Weights of a small GPT-style language model, trained from scratch on English Wikipedia: a variant of SOAP for these matrices.
Each number is 128 + 24 x the weight over its row's rms, rounded and kept within 0 to 255. Layers, rows and columns count from 0. The size above them is the row's rms in percent of the matrix's.

# layer 4 MLP gate, 512x192, rms 0.164, rows 153-219, columns 32-63
size [104 100  89  99 101 100 110 102  98  93 101 110 104  97 104  97 110  93 101 103 101  90 101 105 100  93  96  99  93 103  96  89 100  97  99 106 100 109  99  96 106 103  95  99  96 116  98 108  89 102  97 105  94  93 108 106 100 101  92  88 101  96  96 108 107  87 101]
[[111 208 168 111 126 109 121 124  86 144 157 121 127 140 166 146 121 112  95  69 114 120 114 160 109 125 132 128 132 145 105 129]
 [141 108 103 116 159 102 143 117 155 156 110 133 138 111 141 155 166 109 137 149 128  84 161 168 102 150 165 150 130 110 111 132]
 [123 158 122  90 125 177 156 139 207 137 110 143 138 123 119 122 158  93  67 121  87 121 100  71 130 131 130 132 154 112  95 127]
 [116  98 108 182  64 123 131 126 183 160 172 119 167  72  83 135 133 144 148 120 131 137 154 168 124 121 135 103 113 146  98 149]
 [161 100  98 113 116 128 150  79 140 153 128 142 133 154 114 160 126 181 156  96 133 107 138  71  87 119 158 101 122 152 153 119]
 [122  71 175 122 156 140 112 126 105 129 147 130  94 116 115 145 173 104 129 110 119 129 106 155 172 172 117 157 105 135 114 121]
 [ 91  82 161 109 121 108 150 141 121 128 140 133 146 150 109 111 126 120 144 100 224 156 130 132 141 153 124  88 129 113  93 120]
 [113 108 150 113 151 114 111 109 111  82 146 161 127 134 161  99 105 107 129 145 119 104 147 130 124 111 170 120 139 120 109 167]
 [152 132 137 152 158 118 138 128 121 135 177 137 120 123 140 117  84 170 162 133 171 165 166 156 115 139 117 131 136 156 118 118]
 [ 88 121 139 139 109 161 134  73 180 113 127 132 161 148 120 145 124 129 140 155 184 119 152 152 133 146 164 122 128 100  83  99]
 [125 117 139 107 104 119 130 176 184 156 109 175 169 108  84 135 106 113 138 171 134 182 130 136 122 103 146 111 121 156 125 139]
 [136 153 159 152 106 148 123 155  97 118  92 142 132 148 106 131 115 188 121 165 128 140 168 140 134 140  98 159 141 111 121 121]
 [ 91 159 152 120 137 102 116 100 139 117 131 133 126 118  87 143 114 143 152 125 120 102 123 171 106 116 136 169 161 115 120 138]
 [183 117 136 154 112 144 171 120 120 161 100 105  88 131 130 124 134 133 126 125 126 126 118 142 148  90 115 143 132 120 129  93]
 [140  93  98 109 159 137 128 132 111 116 123 100 145 143 132 112 132  88 113 112 146 122 133 109  93 106 131 198 106 144 117 100]
 [148 130 119  85 131 159 152 150  89 118 131  91 141  98 114 148 124 139 105 151  92  51 108 151  91 166 125 138 140 146 139 138]
 [127 142 188 105 160 115 112 124 156 158 136 157 164 168  93 141 158  96 143 125  50 147 107 151  95 100 106 131 155 128 128 133]
 [122 112 128 134  92 116 123 122 132 115 135 149 141 155 115 142 130 165 110 167 106 122 154 144  76 110  82 147 156 137  80 131]
 [129 159 107 110 162 111 172 122  96 146 179 155 153 113 119 123 134 173 115  94 120 123  87 119 150 122 126 124 139 116 132 135]
 [156 152 143 142 126 126 116 166 101 107 139 150 146 128  96 165 150 100 119 114 146 128 135 147 138 121 121 125 135 180 124  98]
 [171  84 105 144  98 129 119 140  85 154 123 133 163  89 139 143 136 156  64 107 101 144 108 140 184  97 112 132 162 155  95 110]
 [ 81 131 159 125 125 112 115 118 151 136 159 101 122 132 150 141 156 148 119 136 104 124 127 130 119 142 134 125 116 158 161 146]
 [143 119 159 127 149 139 133 145 110 153 109 127 126 140  98 142 185 140 127  97 103 121  75 127 128  84 166 119 145  95 115 166]
 [185 200 107 127 112 140 119 124 106 132 129 134 105 130 111 156 135 107  74 157 124  80 152 131 121 104 154 139 128  71 123 128]
 [121 111 140  96 139 104 122  97 131 146 133  80  80  61 118 133 131 195  96 122 132 100  95  91 151 142 122 132 123 122 118 129]
 [ 91 108 160 165  87 156 112 100  94 133  91 119 170 101 150 124 129 124 101 131 101 172 138 169 184 145 127 159 114  46 123 124]
 [151 138 150 130 101 160 131 129 160 117 130 120 129 140  73 112 124 131 108 114 132 154 105 157 101  90 122 127 118 114 111 103]
 [135 160 134 106 122 118 137  89  96 121  98 155 202 116 140 131 111 120  96 123 124 133  93  98 116 122 123 150 115 150 125 112]
 [136 118 113  84 133 176 140 162 119 137 104 136 154 130  80 160 112 146 109 118  97 133 150 101 195 102 157 115 158 132 118 128]
 [118 137 153  93 137 121 104 119 151 130 168 146 148 150 138 147 164 138  95 136 131  82 141  79 117 119 132 173 149 114 117  93]
 [166 128  60 135 100 120 153 120 132  92 148 134 180 147 143 129 128 144 129 105 127 140 172 179  85 169 141 119  75 114 108 114]
 [ 70 137 165 203  99 128 165 103 118 120 163 128 132 127 119 123 121 154 115 151 138 168 126 103 129 133 145 100 143 123 131 150]
 [146 132 110 114 155 127 118 141 112 128 126 165 183 114 131 135  97 149 127 169  93 152 121 106 157  91 161 118 118 125 167 152]
 [145 213 119  84 130 121 149 157 118 134 100 115 149 129 137 140 107 144 113 136 151 103  86 156 130 135 162 126  94 142 123 154]
 [126 116 126 141 109 126 104  78 111 125 176 118 140 141 123 123 124 144 140 162 155 119 127 147  72 177 130 125 100 132 129 114]
 [132 151 116 133 113 110 127 130 131 140  89 121 102 157 129 139  98 120 147 102 125 143 132 118 109 108 149 124 127 148 141 120]
 [152 148 124 176 110  98 127 127 165 118 142  90 116 123 154 102 117 127 129 149 108 116 126 124 123 128 129 101 102  75 159 149]
 [157 140 159 107 108 160 111 123  97 140 134 119 131 118 140 137 143 121 132 131 118  73 124 116  87 113 193 107 116 165 113  89]
 [114 120 108 130 126 151 128 130 130 152  85 118 124 140 119 124 109 144 132 126 141 114 146 142 141 176 106 102 114 163 175  75]
 [115 121 126 171 156 105 150  69 133  87 122  70 137 157 136 129 117 163 144 135 106 117 132  93 167 133 109 138 144 129 151 130]
 [120 137 134 107 160  78 130 112 129 142 129 112 150  99 173 140  73 117 151 128  87 105 129 125 131 114 127 127 125 107 143 145]
 [171 131 140 128 179 118 126 156  95 146 171 104 137 116 138 126 172 141 150 138 115 112  62 171 138 158  82  93 141 158 106 134]
 [139 140 101 124 101 152 104 125  88 104 191 120 123 177 144 127 150 160 140  99 118  99 137 130 116 100 121 161 138 109 140 145]
 [125 108 102 111 119  85  74 101 102 149 154 118  93 162 151 158  76 124 134 126 167 119 142 107 143 108 134 165 150  99 102 121]
 [202 140 171 108 100 137 138 108 145 122 100 179  96 132 117 110 118 156 137 135 149 112 152 131 122 144 178 146 145 142  91 143]
 [158 120 124  93 148 102 146 145 127 111 129 115 177 142 139 145 136 138 139 139 101 132  99 100 114 135 118 130 115 144  97 112]
 [117 159 137  98 125 110 154 152 135 115 142 107 164 150 108 123 145 145 147 162 127 137 180 164 143 151 145 148 116 102 122  90]
 [121 123 112 169  95 114 149 114 122 138  78 161 115 139 132 139 124 149 108 128 117 142 148 149  98 132 146 147 134 131 121 153]
 [102 110 120 110 108 165 160 140  89  96  99 145 146 135 171  95 120 115 116  99 132 140 132 122 133 120 121 105  71 187 142 137]
 [ 88 141 174  85 155 123 106 129 130 114 137 129 114 128 124 164 128 111 135  76 118 106 136 146 148 154 149 161 139 158 150 172]
 [162 126 136 113 154 115 129 119 131 124 155 148 117 103 111 106 164 186 168 151 171 145 153 114 107 171 171  94  93 136 133 104]
 [155 126 140 107  85 125 164 126 124 144 133 106 175 132 139 118 111 160 144 125 119 142 138 111 128 112 122 116  66 134  99 112]
 [135 114 168 178 100 143 107 153 112 106 140 114  69 146 141 129 106 157 136 107 132 145 120 101 110  78 152 129 113 121 122 138]
 [158 152 185 133 143 138 147 162 147 122 142 136 197 129 149 125 133 121 146 112  95  96 164 159 149 138 111 109 139 110 151 125]
 [112 110 116 184  88 105 158 170 142 128 103 130 170  86  97 118 103 123 129  97 107 106 154 119  93 105 159 136 155 146  95 146]
 [ 91 132 122 118 109 115  90 146 125 154 173 134 101 107 132  88 126 155 165 102  92 132 143 129 109 126 102 108 124  94  92 126]
 [162 103 160 133 111 127 145 125  94 136 140  92 104 113 104 161 138 168 147 123 110 119 120  98 117 158 142 122 127 152 159 105]
 [137 101 153 145 124 133 127 127 172 103 120 172 113 115 117 123 151 114  63 107 103 167 104 164 110  87  90 138 143 172 111 174]
 [142  94 158 115 116 142 121 119 125 119  58  95 154 160 173 135 136 152 113 132 173 120 115 142 129 128 152 134 113 106 104 110]
 [ 96  95 141 138 136 136 112 160 101 101 121 120 155 124  93 163 120  97 133  92  90 133 127 126 110 124 169 148 137  93 132 145]
 [130 128 125 163 118 164 150 131 140 149 104 126 169  96 106 132  85 163 126 120 108 126 129 136 141 156 132 115  85 150 142 120]
 [153 129 171 119 127  92  89 107 172 122  86 141 180 124 127 176 141  97  87 109 145 106 117 112 120 100 107 134 168 125  85 128]
 [121 109 156 174  94 152 103  67 108 118 137  87 108 153 150 131  96 125 167 120 151 125 174 132 134 113 104 134 131 121 140 155]
 [104 137 146 113  99  66 139 136 158 145 132 155 143 117 157 147 158 117 181 134 115 113 145 167  66  78 137 116 130 162 134 162]
 [136 145 124  80 112 135 129 135 133 101 133 178 154 137 118 148  94 111  91 176 126 106 127 117 119 158 110 171 128 113 114  90]
 [ 74  91 106 124 139 152 130 100 146 139  89  98 164 152 111  83 158 128 154 117 147 122 139 150 103 149 163 150 102 119 144 120]
 [119 145 108 123 126 133 111 151 125  72 112  91 178 123 133 145 125 128  98 120 113  95 133 119 115 209 185 145 114 145 147 109]]
# layer 4 MLP up, 512x192, rms 0.162, rows 153-219, columns 32-63
size [102 107 101 103  99  94  98 104  92  91 102  98 100  93 104 106 100 105 104  97 107  92 101 102 101  98  92  99  92 103  99  96 101 100 107  98 104 108  99  99  97  99 102 104  99 117  90 103  89 102  99 112 101  91 111 106 101  94  94  94 103  94 100 107 106  96  99]
[[144 104 133 119 137 117 118 115 106 127  89  92 142 147 141 100 155 150 120 121 158 151 131 128 105 136 122 103 196 117 173 141]
 [147 108 129 138 105 150 106  73 135 136 178 109 137 136 143 122 119 152  97 150 144 136 119  99 149 144  97 134 104  91 152 102]
 [124  93 154 107 134 122 121 170 129 105 136  88 104 148 117 138 110 159 161 130 143 137  88 146 103 114 159 136 143 120 124 167]
 [120 111 165 150 162 154 167 146 111  88 133 119 106 139 169 158 129 167 153  83 124  97  92 141 130 103 153 160 145 137 126 105]
 [114 119 158 106 129 134 132 102 121 122 186 131  82  66 132 117  98 126 120 141 105 143 140 132 114 128 112 155 122 128 122 138]
 [154 120 117 138 158 114 148 129 137 190  85 153 126 102 112 107 165 133 141 166 126 132  86 124 194 138 134  95 125 109 140 114]
 [153 143 129 127 123 108 129 122 125  93 101 154 136 183 135 119  96  94 141 121 145 129 167 148  73  95 152 110 117 133 120 128]
 [195 161 126 126 139 123 132 153 152 150 131 121 119 115  47 159 152 125 107 165 110 122 113 125 134 124 134 146 126 122 142 111]
 [120 145 140 152 110 105  92 119  82 113 108 125 141 148 133  93 119 145 166 124 110 143 133 114 142 103 125 106 120 122 126 178]
 [121 143 151 102 171 175 154 155  91 133 145 156 100 135 159 152 104 147 173 131 135 112 159 130 106  99  88 121 134 137 166 139]
 [ 91  59 122 129 131 140 126 142 120 113  80  83 101 173 107 127 145 156 127 132  81 139 116 123  77 134 144  91 107 123 159 156]
 [116 119 139 142 106 129 127 150 145 108 151 126 136 113 123 158 150 191 115  94 130 129 170 162 146 135 124 147  99 154 173 128]
 [142 116 132  77 128 153 110 150 132 151 145 139 114 150 122 106 131 171 135 163  84 131  93 125 135 104 117 135 118 125 122 157]
 [108 111 145 107 123 145 134 138 144 155 108 154 113  85  98 104 119  86 128 123 143 147 126 147 163  96 133 133 168 196 118 150]
 [116 144 190 122 116 154 131 103  89  79 171 148 104 122 119 179 151 111 145 139 132 117 148 120 157 117  65 133 136  88 114 129]
 [139  96 142 126 127 109 119 136 120 112 150 124 134 102 120 186 184 123  58 147 109 100 136 123 151 175 144 124 116 128 142 164]
 [152 163 186 146  93 103 127 101 120 135 133 148 128 119 161 113 167 138 134 141  97 133 105 183 142 132 135  64 123  83 132  88]
 [119 143 115 131 108  98 140 115 172 170  85 132  95 134 104 141 135  98 131 178 148  93 131 114 132 138 104 102 159  98 131 121]
 [ 88 146 104 120 137  93 162 122 119 108 168 184 146 121 141 109 121 133 144 108 163 139 160 153 118  99 177 128 131  95 108 139]
 [120 138 137 159 143 103 120 145 141 149 126 118 153  98 121 134 138 108 110 125 128 137 117 130 125 115 155 163 130 129 121 114]
 [170 155 139 119 100 177 157 147 142 148 171 132 148 146 111 100 109 110 148  86 131 122 136 130 123 140 108 142 124 115 124  87]
 [106 127 111 115 120 128 147 109 131 141 130 151 155 116 105 148 109 148 119 130 123 143  96 145 135 191 135 164 135 140 119 118]
 [112 134 129 120 103 153 119 152 108 122  74 129 121 168  98 140 147 147 118 151 128 121  80 119 183  54  92 148 138 105 114 127]
 [ 99 142  90 156 103 136 108 101 140  74 130 146 117 176 142  92 124 173 112 125 147 136 139  87  85 129 118 139 106 120 152 145]
 [150 138 141 114  90  71 143  91 118 140 122 146  98 126 152 117 108 161 122 128 143 174 134 129 131 156 146 128 135 115 116 156]
 [143  60 101 166 129 108 116 114 145 100 145 141 117 141 123 133 137 115 126  99 136 130 141 178 110 111 114 125  79 117 115 168]
 [115 106  89  87 158 117 119 105  98 138 159  89 142  94 124 134  96 135 138 127 135 145 130 114 124 135 102 146 133 161 123 182]
 [ 97 135 111 111 107 129  98 153 112 126 141 114 110 130 149  73 117 113 118 100 119 112 136 136 123 151 124 146  26 158 144  99]
 [133 175 129 121 148  79 141 107 107 117 100 139 100 158 119 183 100 116 116 122 112  96  92 116  77  97 115 167 101 100 131 157]
 [120  80 117 137 140  90 125 120 140 114  93  81 128 139 130 148 134 143 155 132 140 100 124 154 134 102 135 117 150 143 135 129]
 [109  83 114  93 137 123 130 145 132 110 124 131 140 138 125 145 131 137 148 160 102 124 130 110 102 147 111  84 123 140 106 125]
 [149  66 169 116 147 139 135 141 165 135 125 122 113 140 147  78 134 104 112  91 180 127 136 154 161 115 135 141 106 110 109 134]
 [105  81 131  89 100 179  79 102 127  95 161 159 138  67  76 105  98  95 118 134  83 125 142 127 118 171 136 131 162 102 120 144]
 [104 115 129  90 160 130 139  66 117 154 133  96 105 147 131  90 130 124 122 102 139 155 105 128 117 107 129 107 144 127 145 125]
 [116 135 109 100 159 118 118 102 135 142 118 125 138 132 153 111 137 129 145 138  92  90 133 178 120 138  91 118  84 134 141 109]
 [128 121  91 123 137 125 110  82 137 103 130 122 136 193 131 115 128 159 122 126 126 122 133  58 145  99 132 212 129 122 171 115]
 [147 128 131 103  78 138 139 106 129  87 116 153 126 136 161  88 124 137 101 173 117 152 147 122 108 129  98 163 130 156 106 108]
 [155  87 105 112 131  84 128 123 166 160  83 159 151 145 145 138 136 147 110 153 122 114 119 109 116 129 102  98 104 135 110 156]
 [129  77 131 134 153 122 138 138 157 121 149 102 173 141 127 103 137 125 156 136 158 153 142 110 100 129 157 115 162 115 110 106]
 [112 124 125 128 121 163 132  74 115 116 137 118 131  87 101 147 140 153 104 122 127 138 110 165 167 180 115 157 117 123 135 133]
 [137 152 171 157 126 149 102 143 114 104  90 147 101 150  70 113 187 107 111 126 124 137 143 108 120 112 112 124 157 161  94 104]
 [155 136 113  92 117  96  95 182 133 111 135 173 134 101  95  97 113 123 126 104 121 138 122 148 138 114 127 151 102 118 146 119]
 [145 126 112 110  76 131 144 120 141  84 125 176 144 150  91  92  57 150 111  92 122 139 114 127 143 136 133 128 154 104 122 133]
 [142 138 132 144 109 124 152 152 120 136 108 155 184 135 143 152  99 106 138 115 116 118 128 123 156 136 144 113 150 105 119 120]
 [142 171 118 122 117 146 147 132 127 155 152 119 167 123 144  94 106 156 153 177  95 118 111 103 150 154 124 131 155 129 136  88]
 [ 97 131 148 130  58 180 101 104 127 147 116 130  84 104  81 119 110 124 109 117 137 147 159 117 154 182  84 138 112 113  97 124]
 [163 126 114  43 137 128 140 108 174 120 151 150 115  82 101 117 146  77  57 140 158 141 114 141 155 142 158 160 133 190  81 141]
 [161  93 179 107 166 125 140 127 125  88 131 115 115 120 102 143 170 137 131  98 108 119 109 170 118 110 140 112 134 198 145 147]
 [133  67 112 187 121 106 125 114 115 135 125 129 130 105 128 122 119  91 114 106 155 118 140 115 112 118 172 119 143 143 158  96]
 [143 139 148 125 169 129  96 172 132 143  62 133 145 134 148 141 173 143 109 102 155 175 134 154 124 148 116 109 121  82 112 141]
 [135  88 116 112 157 179 116 142 134 142 176 137 132 127 134 150 147 150 102  95 159 128 131 152  81 130 118 115 107 147 139 128]
 [139 148 144 120 130  93 104 110 141 148 139 123 134 114 172 127 124 180 146 111 111 118 112  90 104 126 136 110 112 142 125 157]
 [128 140 121 118 140 138 117  72 171 117 117 141 135 114 115 126 157 134 113 147 129 132 106 119 120 153 143  92  85 143 109 127]
 [139  86 120 105 121 105 117  80 108 135 106 125  86 145 143  95 117 143  99 166 149 136 116 132 129 105 140 141 132 102  75 134]
 [107 125 145 110 164 124 116 148 144 123 120 183  92 106 122 145 122 120 155 116 132 128 140  91 160 116 157 134 144  80 158 115]
 [145 133 106 109 126 117 180  68 120 109 126 124 192 155 151 161 134 125 122  96 149 140 117 141  84 116 117 126 113 144 108 151]
 [170 154 134 121 132 181 140 122 141 105 120 110 120 114 151 122 112 128 101  89 137 136 155 210 116 143 115 121  86  95 107 117]
 [162 153  96 118 125 166 142 125 181 109 118 146 114 128 103 128 130  96 133 111 137 138 153 119 152 154  99 131 130  87 124 108]
 [144 147  98 156 148 159 123 142 100 141 115  85 123  69 130 151 122  82 142 102 107 124 123 149 107 100 158 141 143 142 136 132]
 [111 121 128 131 126 128 138 130 116 125 124 137 177 126 121 109 151 132 130 145 158 134 103 145 133 125 129 121 108 124 131 136]
 [145 122 153 130 159 128 123 134 155  89 149 185 117 167 154  79 140 128 149  97 128  83 100 140 110 141 122 101 115 115 148 118]
 [151 131 147 115 117 108 126 112 143 136 112 141 131 120  82 101 129 140 142 121 100 189 107 149 123 112 160 161 127 102 146 119]
 [135 123 111 155 108  97 136 126 108 129 171 107 123 140 139  85 116 126 129 168 131 124 150 131  96 120  93 129 119 117 137 160]
 [114 133 119 113 159 150  99  75 134 101 101 129 109  97 125 115 126 129  65 131 153 120 125 132 110 142 112 151 136 148 147 170]
 [105 111 113 132 152 142 122 117 143  77 112 150 154 110 143  97 118 165 129 152 109 107  94 124 149 124 120 134 152 134 159 130]
 [194  98 126 147 172 159 150 130  64 112 125 100 160  97 105 113 111  95 149 160 156 132  93 101 136 101 106 160 123  90 157 132]
 [ 99 145 133 140 129 157 114 102 162 127 120 138  96 160 130 153 140  89 119 117 124 156 140 100 157 112 163 141 153 135 101 113]]
# layer 4 MLP down (transposed), 512x192, rms 0.158, rows 153-218, columns 32-63
size [104 103 102 101 104  95 101  98  91  93 103 109  97 102 106 102  95 101  99  99 103  97 101 103 101 101 100  99  99 100 103 102  99 101 105 108  99 100 100  93  90 101 103 101 103 108  97 102  89 104 100 102  94  94 111 103  99  97  93  93  99  95  98  97 107 103]
[[110 125 131 156  98 161 104 141 153 147 119 133  87 147  94  97 129 110 124 137  90 146 132 191 112  86 141 131 105 106  94 112]
 [107 100 120 133 149 105 163 106 106 126 104 138 116 154 111  85 170 115 149 125 102 113 150 134 141 112 163 125 148 118 132 124]
 [129 140 153 142 134 144  95 143 134 107 138 128 149 115 140 137 101 103 135  92 105 119 105  89 118 159 138 142 128 135 120  59]
 [167  98 107 139 135 158 115 141 147 152 111 158 157 119 116 159 159  96 112  97  94 117 125 161 139 186 136  91 130 124 129 154]
 [143 103 110 104 130 125 155 120 156 152 122 122  94 112 150 100 124 141  94 134 160 124 126 161  94 108 104 121  88 138  89 167]
 [134 133 119 116  83 143 145  93 133 131 134 155 138 160  90 138 108 160 132 105 136 123 139 101 142 143 110 152 112 157 113 138]
 [129 132 108 146 130 149 115 122 137 166 137 111 130 135 124 154 103 135 122 121 147 109 118 129 125 142  90 167 134 155 118 121]
 [135 135 175 133 135 149 117 120 110 159 133 102 116 114 119 137  78 124 149 131 140 114  96 139  65 110 101 135 135 124 140  93]
 [115 114 110  93 153 106 107  93 118 139 156  86 152  94 112 127  75  56 173 127 111 139 115 147 141 123 131 118 142 167 125 142]
 [141 119 158 133 143 143 138 119 143 131 126  98 143 120 119  69 133 164 167 122  89 115 140 118 130  93 154 145 138 154 164 108]
 [122 140 133 128 112 148 152 121 149 130 103 126 136 119 120 138 100 196 175  79 127 149 158 149 117 118 164 102 148 112 133 124]
 [ 86 114 167 135 103 140 138 168 126 157 106 126  99  90 115 100 133  95 122  91 126 128 122  96 137 130 121  98 147 139 125 116]
 [147 130 121 156 103 125 180 101 142 148 143 135 138 141 120 176 137 128  95 125 121 116  94 145 145 119 108 125 167 125 105 114]
 [163 134 104 136 162 107 106 117 141 135 170 153 115 140 137 110 122 132  87 129 152 124 141 124  85 125 121  87  80 130 106 165]
 [108  94 116  99 132 150 128 130 122 126 152 135 155 123 155 151 117  69  43 140  96 153  86 118  90  57 142 155 142 134 105 119]
 [106 118 127 110 175 134 157 145 136 112 125  95 131 164 107 117 157 104 146 109  98 100 127 159 122 121 124 119 163 137 115 127]
 [115 117 142 146 162 112 120 108 118 130 114 123  96 154 114 131 102 119 154  93 104 113 135 112  82 166 146 121 151 120 117 105]
 [ 92 105 110 140 142 129 165 118 141 142  90  96 112 156 146 139 117 100 141 170 125 128 145 138 141 130  71  81 133 139 133 131]
 [131 130 152 136 200 128 104 144  98 134 168 108 140 141 114 113 137 121 157 136 144  96 133 120 124 159 180 146 115 158 149 128]
 [110 123 129 134 125 192 132 125 135 114  64 118  97 112 118 128 134  98 145 118 171  99  99  94 118 115 131 110 122 147 119  99]
 [116 151 130 117 156 157 113 132 179  98 110 117 135 148 185 106  89 117 124 133 133 120 171  84  78 116 143 119 142 142 129 149]
 [148  91 124 104  79 154 141 120 133 162 133 114 128 109  99 114 125 105 111 118 142 167 118 143 128 157 128  92 139 131 130 116]
 [ 84 179 135 141 132 127 157 114 124 161 108  82 193 124 148 141 131 133 130 131 144 141 150  98 131  92 127 142 137 101  76 142]
 [ 98 135 144 110 121 107 109 105 100 118 153 158 100  88 134 135 126 122 161 157 147 103 151 112 167 138 110 101 146 139 152 121]
 [152 125 116 140 137 107 172 175 142 143  84 107 138 130 110 127 114 121 129 157 130 122  79 123  70 135  84  91 119  91 153 119]
 [108 134 126 113 106 175 128 178 138 148 144 149 141  89 113 130 143  75 144 153 108 110 155  83 158 131 195 108 160 148 110 115]
 [112 137  97 152 200 160 110 109 162 114  89 163 115 127 143 105 121  89 138  85 139 124  92 163 128 125 128  67 106 153 141  88]
 [161 134 116 155 168 127 101  96 140 109 114 162 166 103 149 104  77 150  99 188 135  72 109  89 119 123 150 129  90 137 169 160]
 [145 112 143 102 155 121 155 118 161 121 146 148  82 122 104 134 149 115 137 149 105 120  85 128 167  66 137 118 132 105 125 150]
 [146 127 110 116 133 119 100 111  85 120 114 144 126 128 117 114 148 153 121 152 141 127  91 137 153 142 124 103  85 153 130 144]
 [132 104 139 120  96  93 158 109 110 130 133 126 106 151 121 116 100 126 149 152 127 113 135 103 136 122 146 130 104 118  86 142]
 [ 90 125 132 146  93 127 132 100 139  74 109 147 159 156 163 132 151 114 109 112 138 135 106 137 131 106  93 122 118  97 115 177]
 [152 155  55 140 123 135 119 151 100 132 160 140 137 144 116 105 130  73 131 122 128 136 123 125 155  94  75 119 134 117 155 124]
 [116 113 121 107 122 172  76 130 147 157 118 153 151 120 138 162 142 129 172 143  75 149 117 106 114 116 104 101 184 147 114 118]
 [123 139 111 162 143 132 129 133 139 115 154 142 129 113 133  75 108 138 129 158 127 140 119  90  80 151 131 104 120 129 158 123]
 [127 128 153 116 149 113 118 117 143 104 139 131 113 108 139 117 162  45 125 127 118  94 135 130 113 139  91 103 161 140  98 151]
 [155 122 156 154 152 111 106 112 140 105 107 143 145 126 155 126  94  94  66 149 133  99 118  94 136 119 117 138 108 119 141 129]
 [156 154  57  99 113 162  84  86 142 125 162 153 100 125 128 140 128 124 123  89 119 132 186 152 108 156 185 128 179 131 113  83]
 [152 152  89 138 127 192 121 128 133 162 138 136 124 158 181  90 137 174 137 107 123 159  97  98 158 151 128 161 152 111 136 154]
 [160 106 134 109  85 148 126 130 165 140 125 127  86 119 147 113 105 109 125  93  98 121 113 178 107 144 136 102 136 180 117  66]
 [106 115  85 141 111 106 103 126 128  97 142 138 141 183 125 103 141 119 130 137 139 134 138  96 131 122 164 153 154 133 128 142]
 [154 119 122 144 115 110 153 110 124 116 118 171 103  95 130 123 103 121 134 111  89 109 163 135 105 106 141 125 158 108 137 131]
 [138 145 156 119 122 104 108 100 127  99  77 123 115 119 109 146 141 127 137 120  85 113 108 191 123 125 146 167 108 148 124 159]
 [119 124 141 116 123 132 128 181 142 123  92 155  90  98 170 117 138 140 154 111 102  87 124 152 148 131 122 110 133 136 134 126]
 [110 147 123 106  95 116 105 146 129 112 151 137 109 103 114 134 118  95 100 134 123 127 167 142 170 134 174 107 152 118 123 122]
 [127 152 139 120 142 174 114 108 158 111 106 151 118 145 132 133 127 158 123  93 128 156 137 120 159 117 108 150 143 126 147 148]
 [148 131 111 134 185 136 130 155 114 119 138 165 113 139 126 148 119  97 134 105 148 136 138 134 153  81  87 115 123 114 132 114]
 [127 126  84 133 143 136 150 154  97 108 129 101 117  92  95 110 137  88 123 109 145  62 139 151 111 123  94  99  88 128 146  95]
 [130 140 162 156 120 125 124 145 134  90 115 114 152 123 111 127 129 125 130 197  96 150 107 108 158 164  75 138 124 110 117 116]
 [131 121 144 147 134 168 156 148 137 106 116 100 117 132 147 121 168 137 131 117 128 107 122 137 113 129 119  96 188 158 139 132]
 [130 109 115 133 160 123 106 128 104 127 138 126  91 129 131 127 109 167 146 148 150 108 132 110 113 132 104 122 133 180 119  88]
 [149 145 165  96 127  90 123 135 140 159 102  93 168 111 118 151  97 151 141 126 139 181 148 112 135 138 172 136  93 109  62 127]
 [151  94 154 119  94 151 127 144 120 136 147 135 137 176 100 105  84  40  88 107 124 105 136  77 120 101 157 144 124  87 115 115]
 [125 154 135 147 125 139 140 128  89 117 117 148 131 154 113 125 138 131 137 160 133 140 184 143 131 102 118 105 147  91 106 137]
 [103 122 131 143 144 112 160 113 137 124 104 158 130 113 163 149  92 129 162 123 157 132 114  85 142 156 125  93 151  85 154 126]
 [170 118 107 113 156 148 121  83 102 148 123 122 108 122 127 152 139 151 120 127 160 148 114 102 108 128 157 119 104 123 132  68]
 [136 112 130  83 101 130 113 111 120  78 145 135 123 121 140 151 168 140 139 118 166 165 123 134 139  98 151  98 112 124  97 155]
 [ 95 123 117  84 100 128 137 129  88 153 142 101 106 151 159 127 148  48 133 136  99 131  95 130 116 150 153 120 120 122 150 150]
 [111 102 125 134 140 102 162 150 136 167 116 113 113 122 128 112 131 155 141 133 168 128 162 114 132 128 105  98 131 123 158 122]
 [ 93  98 130  76 124 129 128 108 152 126 179 123 142 113 142 112  94 108 142 128  99 124 108  93 132 100 147 134 155 119 107 123]
 [139 114 117 121 124 111 143 137 125 117  99 112 136 169 124 142 108  84  82 137  90  96 153  91  93 103 149 139 142 110 152 131]
 [ 94 120 133 126 139 126 148 158 140 107 155 135 115  74 105  99 164 110  98 128 137 158  86 109 116 144 130 147 120  91  76 155]
 [166 116  88 141 151 129 165  81 117 137 112 109  95 141 149 140 120 152  86 140 163 110 167  96  92 145 128 120  65 154 130 154]
 [128 114 121 176 148 146 113 157 144 139 145 160 128 159 180 145 144 167 132 104 140 127 166 102 138 139 151 102 135 134 109 129]
 [124 115 147 169  99 138 117 166 119 111 152 124  91 146 157 150 122 144 115 149 130 113 121 140 109 104 113 115 100 149 115  79]
 [ 69 128 108 122 125 115 108 129 148 144 162 119 114 100 163 108 124 166 117 123 111  80 157 117 113  86 187 154 118 131 135 127]]